config.yaml
n_layer: 10
d_model: 192
n_head: 4
n_kv_head: 4
head_dim: 32
d_mlp: 384
vocab_size: 512
activation: "squared_relu"
norm: "rmsnorm"
norm_place: "pre"
norm_eps: 1e-05
positions: "rope"
rope_base: 10000.0
rope_fraction: 0.75
qk_norm: true
attn_scale: 0.124
bias: "none"
tie_embeddings: false
parallel_block: false
extras: ["some layers without attention", "gated attention", "value embeddings", "an embedding shortcut", "capped logits"]
init: "normal"
init_std_qkv: 0.0426
init_std_o: 0.0426
init_std_up: 0.0426
init_std_down: 0.0
optimizer: "muon_variant"
lr: 0.0135
lr_mult_down: 2.0
beta1: 0.95
lr_head: 0.00935
warmup_steps: 0
schedule: "cos"
final_lr_fraction: 0.1
batch_tokens: 16384
seq_len: 1024
doc_mask: true
train_tokens: 112300000
steps: 6855
dataset: "wikipedia_en"
Each number is 500 + 50 x the weight over its row's rms, rounded and kept within 0 to 999. Layers, rows and columns count from 0. Numbers have three digits each. The size before them is the row's rms in percent of the matrix's.

# layer 5 attention value, 128x192, rms 0.257, rows 30-34, columns 0-191
095:545608516451537372443516587502554408578547529499482463502545462441557463465570608376594539545463600479456545542561639580522432508433390468492539458506501502478501470460449523538463578605544521454519457565530487537444520520496497495511475472565528470538478524490499521544422524584490480462443488462544507476489557524432517482525520440456470484518491509549490403429610602522515526504478612499523467479475518524551560601607483506518513530510497532461567498399463559489437432421485455480538566445504519507503467412490517505516480548534466557528615487486496559546475563542565464526
098:534548514439501440590478515562533608517501499553472576549470407415509449562511497536505517560564514636562472547470390529533489448607502522563388541578532538568439532516644536518375454495526520484520443528514500469494494532571515461462506531451468485612541414448453472455505463515500490499482550508457520470508497532480478463457533511505521527567616430533520457554551555461573478465509546518488534569522501547475516477551571590481536557521507532566438442595620522542477524521491501407469415420487483510465460547508451434522482636606541475474411543499511455522510509534486522524
103:538564473436538577508498566409580470503550561557411495544583543471508479550455446348545575539512539464469527448476530526437583518511495607557472483450419551591381494540519494486468592568414459574499427485479508482532516530528538443484550560510499434528488565549488471517488489526527460532456509552513448446528493482531506614535446423418528420622416508458578468532483625573466520523511509548476480475494464419486504484472510425496507501571484470502518454495466537408521464502561561428601563502527435449493513429437539509510518521543424563593531441484515497447518409474462487443
089:481538499457573526504439453490514464520549464487575568521489485493544561483407387492462491397607515487511483503477493493498432410427506587517506464487479542519460445485434472486505515586545402412461519538534537474475522506520523455500472407586483476497450475504578531507562607435522553441476439538542560483492492368507431506515585548498492466482564478516408473460541438422468579476477542399610554516586535476508454472465504551498519523468459545437546546459457438547588618494477604498478459498538487490474540548471598504467461334468405555591472513497472464478580471493531510499
100:576493397396485572557451521473537549425531514461501567533498538547443509548566537438519519495475543474520540582525516504532544487469490602535503492528486539521440455525479584429564564472410446464546483521517528443511460423413485485487519469456496455464546551520576516474494401449494403509514485399511493510461525502433409446466458483475443471549474543569550356513456541579451545459554449405493550600542483474461456497499428448482590547568540502454456522425455538520523531610501573429490432558491523581555416465607496473485438459544468470471591553499535509569549428475576449559
# layer 5 attention output (transposed), 128x192, rms 0.298, rows 30-33, columns 0-191
091:460503386444424563494508491593451563465582436531520551597511580512487512509545501517449532426491503526548536603498438401512418435511476371607405469451442444620517393522516492496530554429485447533477503472461473459425463476443507558455547581519461433450507496499576501466517475411562548493533433469424540491546475431534445381520590538515488491468515488475551474508416476536527517580593519546454555437416443491530488483513451473518524491427503510504465452539388532415561493510487504508523481524573372471572480495546508502484492438438562517520486485510480450506534491426569535468
093:486455399484429488550486475435500371627404534485524507418525533469457457538499553580513566549515421417434462526531435540505543531509600610464459512547418442502540464475427438524469574495527420391506527424480465560453541471536539560543489536476481596561516493474576489545481501513520545523526478495605471483495505473594554491528536477524541545412434505505474485488423552400458439529510495521468495615498548493472498564394538556555453493574481524496420527493556485587540514464468523487489605554486475569434463410521544474544562488506411547424532415520452479506473487493538518578
103:437494484510483431525506504514501458552503506552500473585530516427480409493480499479519483394541520465403558512483540442498465433486470597488465400431448535565455419513517506504491475457410525518472417501469467519396555476536560454522549491484448527458528484559588472567470568548493515599534553528536522532498516476514518491657486532584601429550554476477494512485442564523522437601463566476456432491572484492479411423528638470446548480531474433456534450546504542538525559456479465434547444602476439475357508439456386480475502480505463569561561509431466495424503548455523529534
095:582518502490437517454434508586502443462470545446526531566445455498597513449478511579520484558571439438580533565500526561491514477550464557460474541489539464573507469480493453603462583561507518424538523546546489462407444458516524480494574478535480476556554516542462554491533515517473490560460512521421428529514531532473537470466535497446433527434450498545480489599420484508550497457540431476483461487503553426445466357520477600604512511410448616467494494562437551431572568532605489530496474476644401413517506507525535510603494582516470425568486470425510579519431489500494469552
# layer 5 attention query, 128x192, rms 0.239, rows 32-63, columns 0-191
099:459541458627497507632565541415436458401572487423509500486511440538410459604617473502540486528499416515473425542555569488496445537512512526534542400510526423489462491547430511454486488509554522537491483514553371561502560501485496576551475549471519553424571545539437560549497538524542484505525490551478506497550565467542466529488529530427550497625507481529555458553502547428562472380502519520573457363479465597507516560472550450555493541480487467533563575569466511593418507492477515506555466546540478533587531559500585524531446508405505518500477571491480520483475528476530464577
100:479568436520528414543511559517460469410456586428476486538528524474463508589442479596552487546574557491535454492490506540557579523510555456456474417477563427463523511471507482452449478493486487496567480498503495492473545458538503546496596453528445560497533491484497540616479473530492479539555549539468418448522476541488542452463619491439514506448564506433454491453608482494525519552500465498584467506409498502524504443559511528601417524536634561583386462396561490367469536501552536476537621538561385492471473478425533437515531386470551449532444395512505523508534490472484532533
089:529437417484513439415464560395646533512413554503393550457546459520537557585477485509483502497475505439603483505495445515579549577527585431499546460492512492543515511477480490506552523528440412477648460443549542513440439467529432494504534456525471481563458514488568535472520493458439546452427538536523512444452495506450523413391550441473493458443519575490581424549481397551515522396543501481485447624493529449552563446548505450527529471462471487470419520460488477447534488477540424593510515544494543434553447483485445513484466475536512482453348491513504509529489443520406499441
082:508453517396523618533461432547485599551551420634494427488502453433530483508465511426489535493428547417453524478517470459412466490480488552468520503518519544455514548467510492505525425467418507447483475527544591564407467538517491464509537499414549432481506515454473441453555486530417514476400574483508493541535506466484503482510489509589442532503467557554473507465550491495535447450444483521390470609586537471441455474555467611449490564455408485535572518614463508504585461448435466496452418441424509476510444489447449519496471550434470500550551659402531471497512514520564447451
078:428484558549514397551442608491464566444471518507393491491459484510611468508596520377454483482563475408573398490420507469563514455497476492434519367482526482496548524464510500540417493473502467451585499541552469429474494468524521460477469497590518472511474421550612612510459570467496536490584532583554413451435465471478541492547442497493511457457572544537482476560475463534448540400492407508521504513483542491533447489546545455526519445483470464455475418468528480490491486546500528543496504447437491562574555462497468456390558515513482541393384483433492569527454438516494603491
088:525487524491489435426388536399568531493380527470530536466540393505525614589480419484463512514484516508484431496441416469454534561422457493460489467541510473438532485489495501525536529499488568500573452395491525512487429445460533452531440504500510599580472527490551417485530529505427637536446525487469495499405494501523501427438530496475468459435437601530532477483587412558484423408604462504478557547502457498529649424527536491560555455459529498476443501466518541486535457506474381612553433544530445516528477466461486548489413514526454525437478508451523441462490519498434464453
086:503460433559438603585602444600495503450613556559518459481474577433426426403534551507553474538466546448460593480505581516532461443535488441551599635505488523569439553451483492494511468503461546505439460480479485458498485549586437448427594534506512475421514548470466544470457424581521456438487440505460467485576477461551468546500490493610457517520443485461456541502432589467485511625440530465535407515463536469469433561460437439442437542520580503501518558557498408530478528514444580478534536451508532518497503542522499578567508577488540595513562470504520541506514533512542490489
086:426517552400495492567397530621448556466578442490486588472472558524535420485477549433558547476516516557506553505493511492570468485510521474512532543590561551564452480498545507479382531492490435481487456562473507476498551516567564562499540549473461458523520527579539429527520491519434416449493420576552439562503484482526538485491473563529544505446599375584515524518473474500450568553437503468444464450418447409462430410523456474413556507501385499498486465420519551487533567485403521490503629490467483475539575503558477442481623503512519577491503407463463518505448438482516528566
077:434548590506450542479407711476535528501539511489478517575453525525517455424502479512624517456482493551629544525528467551562438424508487510481532449470428543549464541537571547522485516490486472447586455522462500453555514541535488498502510589543495559521515443512486477442525454379543495455534455662538448534475499492525374482531486533549555448465459428550502488544481488558486496495499484508547528509344588400480459482586524480477598544554523513399508418527462470513559525531435464539479479493570525447526577512586471506531562507494509502479479480485499418495475451445491522575
075:492471537505442364468494624493546491526520434466515510480588450558543458486528521541420517525427467533477502506608465502576484509551491556593422522561527460527452515538450534548558554488470435528559532511526511559540506424521479516544494528417500571505471434510518447534510590488532564481542480497538480534517584388428376435520517479492485489374429539503566465499597455597538460528469441517430472511537536465434572479520547489633464519526512453515524481415594559533482475441434455421601543469540527446436487446575545490528510491502439495520528555499462556417466524489426535625
083:568475379498576591507625406365481521518493566546592432444443475507519597520547521555436547599505507477495527499411577475510443520474514423528528535539484473482520564492532400555529455507561456529541522447496396500440468435458450436560495428501481524499548433458474586465478508479507510438408553494547525539516542598507527497378548472467427494590465592439506437469505512468573492482575540552444360515561473493488492558460474476499465479504590478488521471571497492515536474461529486555538443548449496519585435507440515524509438526536473539495465553492494585469555538568552493425
071:605564563524406580440491533584546536504532486522568497520460435444455610587446462486493575494463577543531510462479531475452545459587454457462587587439521410463603523468511556469487529542608541500473489561441483541503534478470482526511495467533476461486497516421557544461482544451522445506410466399435529445451467467504439586509477463504531553500488432481443520541517425539481507523460572458447537507466406553599599456544527663458505440562521492517508461521448559451515443532529420499573511539492461480490537504515511509453468428543450567477476500503483354542451625476482489489
109:509486544557456533410390537539520616555491408474510535480557506546456529471417519471535455480514480564490424580533445507533418525604499568447547454527604522459519499451528587465448449516477435459459444608442500483480602543492551497498504472577489454544502555519516464510525414492412497456533554553566413479489499453459531562504495481612461517454538524567446523496543457492542471636468522479425565488422404523543456450554485507453499439449513451527483489395499595517493456535497432539443575395494434563474574536482464548453517456538518530519493375499455521427467457561452480543
092:453535577559532511561339568561545553492457482484446514456526498511422348544488463592607540446491383481626470533420508455522464454520543565450536516501471543488454430501475454502513460545431494482497413619468587481543530465515549506447527574536463447568496517507456422491516484510494516462511531498610483552497470471614536464459387545427551497433532401537539424516473487493499524448611447521579542518451502459487404453598503438502548525492513468535554449481468515498466519485549498523444554463517447478517528498531512437451530537492454478484531414455499467504518415475564592492
091:533497530587501537514459563545470470622513523493552463500519530463494409472455532494487450426548542538487536479591522488506401456488453637530458490504554520525521526500470505512493524551489450458484455563459515441518533508513499526593538444514492534460475423446457509482499515583453567512561468563503423459539493423478386500425473528557525569504503460505385458555511497466581592601512523566416539370488489519547511440478463578434473503581542515503481478526516515436455471484662443600430491412446440494460457421513491566479442645562521503544519418522519495506492480459486510616
107:472489516520445499504580596465475477549481486467538534519560465460508443554534461498476543489468540488428521521486529423508456413499434550502459442529415496584415530482396451503495537514532587458422562464548598436503517579554523526510511565574495467520504408507525492493544626525523616462515507501545564463519585534434385524553424460579380475457428533492499500488480519509453576454438510481472515456533556482473449481554522476520513540591483556472438427465352596509555481504381491449501504557544491403538494447514493460565501387435503489528558505504407607429474496507501520512
093:476587509501538585436516485543454450466582522483452575505544529483509475467474523494491456452462384517523541472598507469496458462505473548458501539529517520603392526461505478489491508458479512543470488545506495584409505543436411433509516604532513496544533456502484450587359529555520506490536551454561446459451528452517588429541479521450474568435518552511568538468457476501472496488405501531446412595555534446534523465520454485550434521508466580459464501456587442522594572416462552427573530572503639434494432563438530508462512553420433500497453560436549511591489565541577541442
087:511478428523454481551411526537554518433455596528448548488476508531559607511418569482510410473475473467462465427517421564459446561537503533562609521475476445532432449465469472427432411510485517530493494530491520482453465484463505556547449436368505468424442469503542422444531393497528424523536410560598477547484560585500410442492418438476560508453472522460563487534550626476576554447597493481483528593477594476498527517478492423450571436462526495570570456523591475490467537538395512460567500478498533508537493523503501481487433525536486458532501498454413549495494524468445406511
092:458540488480528430526525437539555512491463516496456473566418630456507487489538537466511513434558445567397507414520459536484433486535499545449435577523462444534482551514534504523495583458449515500505462652592454503483427488415491465473542453552430479516503499500490487506502454451414564609556540499529480581526462547487488489604593473519450570435491459542496509472523446435557368405464486526426408428468484543424431398528581575424524476491511501464483541585554447434478500459516516487418458454538530503520505511489383536499492568460499519582529506502540615527485466432564488465
084:522487506526498471551499460510524510577531442600517439548485498541506551480495533404470564437560506463500499495511505501502365464500540411511519440504596480421434509511485540505386488492510418504554553472571501530421338492522480453555510433535480483429545449558521550536523490526481634419423496544561497498376576575524516419578578506504558538477559424493502510502529449471462465527441552573468526561501474606469515542538562594480452433563591558462499504430518526478519466497562460543501572476418500518524387466453534547529483537418403474476473447477493488555533542493515455594
090:526530494498545568416476457449531517535426442496579447436580505476494456585596517550491514535495439462547465558505478474500532538511508570434479450525469530430477478620462508484503494465441531533559518526583507486344505540448562445541474500519622486535391535549547468574491515438510463572526498521451415445404437507505532453512484576438582428437548455535434401559459418496534389515519547486526526490439499501483424535629531517566541436589513521520450478521480493572555489540549429548416536444468538581525513530423513491485602521403508538541511504512485587545486494483491460437
083:466501527568541496471485498391464364414553571515471563592501544422550424478491549478496493522519473568460505483540471452473460586416534458574520455483418480525573515482517508512479566431434551458481461455545512494422530468541479478413467536396486498484402543444487582526537447519497510563453446432431557515492496506466475471508554461459522490498498439450513506581565496433461352460558486535556561503411497458554529569481523434481500445406416463483424469476507588457601561502532496507478499552505545508408381468429593500527556495518574544576584507561550476453446475480477430464
108:445527426477541455506529426503415342467496476574419516563494557479539481472489504432397556498481477531534554571489513530471474436607612425460465591598557478551527530523563511538546501533454494536633546492532495471430431496493404623539435461389488561489571436526488592580494466497474464545547410562588525569483536526552442489520518544482483481507566417557485537515531523432419471465496489485404481516454537494483432567468513481536416497503433432525472477533491476506513461544509520517486538455453537533468482490479506460508557541466453523568562517568469473422462493514632429509
086:449497461512456587569580459533634480512537569484505498513476520612501542477527533547451437462531552437488525437515439581416500405474467543498497476541440498508487506393505445506493525519524502523449425436534495526506556434538435473526489490496462470481481503508492544463523443502470369453553496539503497501544445567464516549519584469479509557483556483403479508512386496474516521494591470440476468494478470518490467525468515571476464590499528425488601563434474467363506521459521556460426488545490434454580585599430468526489519407451699478430576501499502389489482540572469536532
097:453459463519599477469451460456443501592508510485579450548475561466535451614479454540555528537491484528464466458573482468548455503459462615465531430491444552436494488496543502515426446559561416456547419433559418475538490490574521516484459523479550476483497420506499465548445497508470532466583504498586462514527487629558502540535417458504515491592443547478497370550464534505502435444517537500557570436368566510549546458579534490570592464508555397497505460561447608504510471533439518569421545558492536496498527583435485458400536469578524578500488559467464473547462479507440558489
095:515469415552441582496458440546516548572554616446415537557458545515544526492510506585411517432463470564421401450479510535433453397551460447449484490513507564462461438475518485528438528554532365436491531558509464568517573539559496459529576460428455463499487394488486525510469485578551446496476445496486488530546347619526498551469494614439437599530575450522527509499510531495482520480549510472544473454422564516468477537525488560474552437535500468497532445540468486468458461583514469453467450434543497548454491467507527501446511534647457447454570515495536423547494440463484428481
092:522535582390466552497594473488523355414517471554505621591523520466486508473479540541460532508568461487505493525495564433475573478539517405508406511526478584483439507549529562574469506445432479598549638463535567537503438493497474462501587525487485542485518496517448562468570479501479547499450511456459512478502454449493449556487553507517409443488469469542511441651554574511453525524484531502540536547597502455365456547488525393559411546583500604466446552504577436495540529424489490471500426509501521497542477499487535455526504558485412465486469578522469476587529467459502460458
106:535501456485529487497463359537496574541517605471454488531508419524477550461466540529531392474474598508414535489462524474465473479489446489545400501520505559441408493510480552613457478542481440464450461568458504451488498448514518450475500549638454457490437470478481378584478495469501525621453520536503471502484544438561564564597485557524523505511508565491515484435401509496516464495394571585503481526386497526521528528552532521497561501503431547583579369520485383523475484571501528423483486540460560496566556443414563514483542470529511426526496535495492418540558435478526538550
095:570518535567538492443461558504499619536459343530507434435573542520539491506459503541576505441586514484490441567398462540513518495499482535496606406506489482480593462430427512451479541528484437497527452526492500595498583474495545526479558500493399476517437477465429455485437500580429515514514479477470441513428532591506576480473449483537540493429500500529494429563616472478509357534549429590467601513461462584539548527503535483592586542470527513461477530480476535456587507525489464509502484409566498503450511450472453487555492489416504440418467453512469587474572497516510435594
092:455544499553576462500463523402450552480560472578499402509467490420575532372567524490520564501494439548568440535536523461533454570467511421440495539485526482439502531526505615603492523481561432489463502504497496469484476567535499490415463584465489561572507532515508494593585460486456575557470547441579492553441564478459500555638524563505506521432577476563495420497469450555477495501448498455566442487433486534510485533562513532495528413451462476422508500470548387434590453455509420560492497426496490622458478609551488501572582561513456514568506511511499493537524512492536518390
104:506409445482452532507496545560540568554467588495566496574521497447478521537500461476424457494543548500528554462436515567460460446558473505516483495481514384549513494429538501533453467459480521469537577476519576510481488598435482478483547449551435532444540496582415533520434430537514478497531392541500516484546454537530528552456504521440477528533455461384478625422406566403583532484550428516490475533468615475496492552503481537473475577514499478521535463550485428497448549528563536533447414465603576450500517559413570606508424399481555468551550415502536429501503619569445505487
094:515431431498427507584524477461520515617448506451452515567507476504524462422509494473459469501518538442436478560502526543547490480598472580547513571463501550548462606474481537496450490562524522501514458611476532493426460436485480507480529509462450501441551504416421461470392505436534465547462497578421444497488442448564472529519464540660586416525510503582558495571519519505520521432526551373528471459457526501465511438440518432464521565494450466460512528587571474496516469506556499527562533493501517614470444514596449618504581580496549499584416462510500597531502404553536479550
# layer 5 attention key, 128x192, rms 0.237, rows 32-63, columns 0-191
083:533442428589526478607442486393572495484454457475453499478523405568522487469580510471536557419573503485482474581500511447523584540526515532525584460588570506505415562572493472486459561425502552544535523494579487492459520539459606513425445538468545491419452533387390451529490515575572510477551538599463530532463528492467507450454563441510522429503492538511525519513486408493490534554429408504465483538570501408501448532447470508445567582436403529401406490473460546581572484507461481588518471417507543465412462576501515450419510541461456540512513529530516513482481540447511546539
070:469496517470528546518485458624478510565495488512469446498503500536487521591537540513384502424498539457467495468455527567466438651583643581492487459531464546499499428358440471478510545396516496477447513484576453509514471516487446559525529511400510546632510523529549544522392485476577519454519574440411528604512524383498536576518397552532576506559495433462489435513553494504423461447515460408473495428457466516508498450480445477545529540483524583488486500534545479552470445535425451479490512537451526454477472478533556503542493480457446581470478468444448561533521465568448416461
079:631597561460515517467407567504460481487521511463473553515506496497556554497504513460422556588517476626559519536514544513495605426556455454567494578533525443406584527560587596429526465514511546466488486557442465504457578451479592430444471456579443527507533488571509456500542495440523507526474533519541519514461470562512378452576568523477542517503538484528482593503493511471529506481475581438486481396416505515403643555549521530422481385522480526521424504490528457360522480513515594540542445529580491461519536549451511480518457520486528515500553465554528472486414509483483536466
089:524517500454475440562439524393578532450510464516473512411528455501469464431567571507618498471507449458570552547564449467505528446490445522522518451525508556482528501586453491548500572420407563629589495459483451494497552438437532457463508418520524448326441520518513475539519535565558496540483503543594520566493521504438546465379497401510504424503519461423550437552426500450536435489465480511521537555490506487513524500477455466476567469555403507413465520540425576417472533487517533512601536480486544483546470432455427579442425478497531432408453466498523499480524416508555502451
085:534596537549477424415444486478547467511589491463576550481546582479500457462479552440538445480469554476435488483531479497537499454487433380551577543432616462525513488552453502460551499576491544519488485451426619496440559489534552432575443523598456488469410474531581461584588466416506512473539456566449553425513525562545555512574525501534507509569482428420552536481585503445539507580467556487577461597499628528414468566454561503514475508535559518406433541470511440421484456502548628517494544473496518502471516586462495462492458548480552510529502474558473488530460459474484483546
072:467608505503406473492507534442485536508451483505429480517457520515474562470544552433555494563508499540571550457509478510537585426496364485565555446579479593532486528485429524538478542551548526463423483368520552481469438548538511537554506464589524493488441491488512468454480501469497479492536490581573502524391492507545464465462486390470493466488488436455566444586519459563505545516489402578477516557569482465566575584488480519453465499461457418504486398620504392490519568535470420531416488499450511419440495467573488378497470584526490511437457519624469472521500452441485556556
080:451532493597551541478505444608386467482528508544514508557507513461478536555551483556527460460582478501481478476444481584429447561468581536444547493447566497590464471466407464472424541456582466568574498441538554565474556497349474534520460502483564498502480423473594527505507455458510492492401651409533454544492557495455480498480397574573501496545557498548403466459514556462468455518486523496501551445583482469449430491559516549444495511512378547485431520465451514518528499492392507445462449546489391509484482523529529536546547510462500433599510487452501461518556500527602442490
083:471536531489400528538437492526464570519539579567500563552514572575520508471489496457551527521600517591493505455608538468539528473434403422528529504516574404498444460494512539503533538565422537457497509535439609472447583510478486466540496493601483475477594490519566515542559478468467557448474432533509470440514465559564510398571555458563581581496577473541508620458582486428567454540539555487554389539524549529456521536571521549517438466542437490482447502447560374382510484462561551507534464489502484500461463505484493498454482473549544452429468550516513462523428542441577501592
088:461591455495397490465469517470475480470484486392446583540515570452583555565400487409472523495490540529597474511454587485508634490499509402551453528537575443571481433495482532521538530427569484511561506552527550427480550465474434495500491511585397429534523524547513485534525513504514504423494429562583534562492503517533505543559569484500559449491471468514502539507503494449465578474457486493576555464555412449475614469555515486482439445501526476552447484442490476357475491567484541510476483430546440428556578432546544411453576532562526567467538548576452583539451428548511547521
083:521605425482429480431443440422477520510566425436533471531566563506466429416485542463536525492496527533593572566541518407537501419357476518534492452424566572468517486478495463429497512520555495468523420518438492472587519570516584472482589524490463384547442422545583472421488552539409507528540539489540482468453417535598543522541544595505586516507421526478465476492506552483436575470403547422479433557552546567496445526507538514557536445497575515429516477533452505508534487534450457474527437451561518415538514523493516464580545551583501542479518525458523465555432518486480453429
088:515519512514596525569518408525486523556444407525465392543522527492483528498534531504507506472574520452500532486512483492460355557527492551500533542509419601548591501368456397558497575466511560554503535418505478565514465469509493458501441442366571458450540474448476512521460525498507488507546530419485525518581550472513485451403415511462472558498536527464449414506538480504413488526562504537498572534626453522542492493479459446630477538486427520516562487456488545495512480610459451538471555509478470558435437519530444553542527472489430468514535542337459547527545589452441472524
090:523579586509479549531469505424487494558373411475410530546478457463578597520449445514470470578587507522488545521563474502536437532470482476466493431587469537606543458481502438556424551482551458557409546508522473505523467526571426470499423430420517519437483501519447506491474548548565482555573502558553456551505462373561574519453492554495542545341479496448514482455572535492461457551545554577590480574531479511513537436496490492506462541496489612566474465506493534504481441491570533447541550528395511473490482561479582447464535515454580586518505469508452541545538409503562442440
093:436484436541440595609490482531503430447375463501441481553466516503552509509539537450515386630445538517396506503428511479569455615480521514469493498506480419528446376516459558568538512550485475490473497540510484504528481449463538518490456524581440503488520516487528483344514518446462505585586462456501571503368496548474579522497506535493481531436430549569515515443488487489530438441498498559469546462446512602588570421472466576608575437530470422497488507560491380472508503506494460503453494408489492522527475527501485520492381552502511544463424437448526575528499464490510484494
095:486454471469519444455557536460438418476610531444435566532475547514597451503523566457493552527540499460508465490536554454475518432460471463577538519474461498448472523379606512487464541526440528467427456493417540427501533501416515514603444445552484455441490386558525480469536456566556434501517440563638548495480539546541483433511539509491521565428445469495561622528548625453471500504487450548526527429470507480402549595519472606542489467571467564494378501537538448385452567492462512470501511476528519513527573539540518543461557546531541474520533457545445549557437535462503530521
094:559456509586445496446627578534532428477440527503466530452533525426535580451487454418551508486497519446498499522570496531502523551566456364389487611565479504475429447514584485393442467481469540689547464486518429436455439515511508472464541498475488451528618520494468527418513541555458532405492553473529499487549582541507513533541502458517489495484452473567545496492434375415503535433502485485516477428502536440523605540531496500527499559545566554481610472585510555489513468431438552574511509482549501470450526515581450448481458495469575507461492483533498458563535463469497495572
096:438510466507418424415553532426474418498463513518489394390480374490463512501463462495389525499535460459456432508608440458520441469440556420546512465538523520456530437483527540472525536458520521544525472451532475477532508484518487432455525406537514487533588541478568635499515416529473546516484535627500562474524529505469505466493507485534475570469546506505575458577614482501415498462434515459467466484569553427427450493555482426516575395489431517537608498469488489541538514521539583503584489509515506565545550562516359483528418478512521514488466473394470516526511518549457414572
086:458382498476477462595551420578551456581488536491463496484466439464526531392521512515434435565482505509546468580536560475511557527454451559539501554399521519463431565496428508413472485436425554539494464559511516532426518507418505504574480426552537515522568526485468550546483529591481496388492570533510566503507379474427422488494478601522503427553580426467620553590579544454589492528489482449517404536525459464507521566509446499397477556560575468488497499524508485507465480533536489521516496539496502549546461473519503539594572521493570489510578431513447468438475526565418521400
098:517529542482557363485518473464462518441424451488448516528485559541554558518513533388463484508511390496556512457547522509551427499473523558538464405483548496515571464624450526521527455459549475520544519481518517539514532436509484533561470597471506573547478511555482520445469545433413468453522435531526428505546479476565414441440546373505490488557490511373378563602529473501474398522543500519555473624547453520449496510497502404504578502508506574396528487553537498559605566462440347450516546590458466473468500523554484475436550494475497504487530466484468545490462494445482506474
106:421424512486444546523650533508510522521411452510444492537447485566542441525487471503484506452437424473452455533419528428529540536487456448436464519585501479492482517524449490514530472559471469447455485449492627486407427434480471549514508566522469469498463498529442493454489483569484500476501425462456519442510602485536518429440418504532438504553434546522594637492624451566435549574549468507451554528516515369555518516531475547523400463500529500531545486467473433608548560601527481548462528545519487542471446599466468504539556454477564421566544436512599565516505556484466449472
098:567495590504470447548526482446573577550463408455400459428437579430561526475449403517533434490461615447415433510486438489441523546540447501498394533542467454462410582529471442491411411444454538452509492543526569487445450556458484435574459546437530505529496510514406517560370527408468527435458507493454472409526469516424550565536529552489435541423569527445492508452533503514493485486528468462541471553523502442528464469509440495514540511450533416546613502461487433440524473437495503477485563458534570527509541452533451527584455474568517515434589425498460551467532446501467550476
093:517515545481562435482481466547504529516517526502495602529619437681590517442456458529402540508489451528415423440464485483487348476511400560567517507482484550535473472527482480485475529453483529483459537520438519464526493511566545542575499553429437648498542543522419510529529494544571548443443512525496516471441483510469465449453558595586519411437488509579531512502499506562455524633525418478519601461474469525571545543507435453450523430476465442584444481515482451492513506579520516559498504445522420544531535473507462447558482538469537492477383447545525511472563470545515572490
094:412553496566491486554600443491605499485525494500509569434464452505518615479575466490605496529471498556505528555467563511532475505611599500402579579533481573425527455481465546428504472521466457438648500521500524480594456488543512533504561500493588503505555481487521434537486470501441471501516489529481468488557483514467502510582440531464443573504539519406633596462571491494455604568472503574496624521510486474411468589520521511454465432507560496529467453424466511529521524458474463512462508600474484575407502482528443490440444486579513510492510378428500428505526436510518510475
094:449531560579494548455491546496490539570558572544542542483513511520505514369564548531510520511519510488534506411555526483477522467568571555580421504575493493472504444425438554537553494560475403514517498530405453500564555428474582517601445583582487502475454517468521488472485610653574531451473494438520502463566523416577548553468576479492433477485575515438446505403428537432537460430554547548564446469533482584484530490513548409492550508442553511554496533530507494525481506591529488542491475567525568484508513622463570450553434360530514519554544497532489498475491560501466472551
099:560531450445488515506519512537490592555569514476483478513469487504517473510527483485398453526471468523453410436544609487495463580481469511537525496558542509549547514549529497473517423419369509502526515498444404475545594566501546592470508418461502500442516552429537477556519546431486479544491581546509542519530461460467451555496383488476490553531447630511557552427519527586550515557546531575535526499539501469480579556463508384494495379508521447542479497583462585568558571590502565556492391603443533458522443514556491451470570533536461558486476528559458535549537556505630480490
093:421549566488540536549436455495434482476491463462470404494545525475477586536460547398506559509491536405580497609482385565523596450494485539567493473465448635549447487593436388539486443437484465556499566550442550525607461569488502423509477531562436497462495467411545550477562511547525487475466525481522475539462557500566595535521547500417487563518508463418451567489465509504488499494526469492494423560420440563452524558576510542420562576527371501484515508511557519420522509546533556503528536507472542456483562462580514551472557485528455454518590426552552485506534488549535451553
093:407507510449463636510539426511497513468456484467448597436439476577488475480489481532515552487517465528532516605544503469521389496478548580532425505488426434550491478477443517466456531548575476566478466551513541460553451529508553564508510516458482536550464476462542474414576613495541458434470429508511528542508466511527533446511456562416468574435454518490350441472514602386531546453584475519574392508513512519562483491500520427507453399438530486521587450560491436386410554446539480476485503498597538434456484478454489582515565485472438503555513508462447521600465436509503482518
091:451453384479478452544464449559486467516509405460475451508524512481480455530456467532341516425450369544493516422393588488511523467546531497500495593492487493630534569535458461511448469415497494478533462520527447542492578438468441400582520519515567505513558528536415457582589482449580425529517509539523493494437434442521595602462472573490518443567432545469485544488526424479496517464551481539431432450551541546430545586545553490518604452445468507470498519568538487548445451532456522563528424503498480484581451500525483432471484499453498445507498506473480521525438528503619437528
089:460446529519448508476536523525397512517536673440435538385584502468511551397536499507546512505589504494572491422598454452526427582474501519537433502422482495530497528525499463579516502518548483439581500537528534508463514488578520520540469458502478481454416569494488498576541521512477422580586547536490574535530529522387584481546577410537482534389487471522439533541532411466477499492507505561511432545532552544448498512399428480454442424511584372509432461553536575524459526497476493477532495639513454483473506478528436511440483522474479546457484456601475527537536459582475502508
086:490480464549493526482411535499506517483533497507543515493492523462448521571584498546445532521503475483543396436551470535409452560568490593543602453531434574579527405439621539451515575475482569404440496588456581477524538481566518435488443501463552545591532429667474491518459495486513515516557592493559544491471531414479569515528469483488395522516528507439496532511549617571483549507536526524532442503565443435519535380458515472581524444547492469617508479542529487556501462515523533527536452476510501504527528513479456536411519526554504476624492517495537522455463546420549585572
095:519512363564621407592495455550504440435461503471467522434557515530448460479501443440465496519474458484475519447483581427500487452524462480566488528621517526493509462453464471536524544605440428541447487486459546474475474463428538574563473530448574459562446532404538475524503599530488439570509469485561590557524458522469531536463580452525498546451541501519439526507485455436553544542438451540512502469545437450571473518504516521518542580507577470515475474437536512513385503617452504477546474553461503531588409552483435576557469437390550393399484513527578455535503504570502444518
098:525493505545486522599527480522459488550533431465519480516422506411526535599466451453510480562497564456509584546453472506522467464448570611627444467561474518480524553468393379456511505536519504520444508538456496522526479525463515506533420510567538427463482499574530498476500461521419504479422415479540584602473467431488469514510464513512444572508510536525617518420447496561437522438498508514356466513459475425444490455476425467647456533526505470438525475544522562540488525556472481479433508467476520412477511385514506505588493517513419448443437494428445407464515451538372483527
093:503536450565543497447439580410539504490534536527472556491555514462492498484469562562472506476530567471436586567576514538400516461516538618437569530458568433537495494513473527469514552495505553460527446478569524486510486425504482492471566513520557582535471444490574602560548495503421574450532622422396552437532603558431479517542394460493534548523455402601433481481526394453553559526529527518546411457436531565468474463527505479435485461433469571470551597531521518487512481410536485482482410610495499565501547507551488445462492433486466508457499583586505489475548468449502524561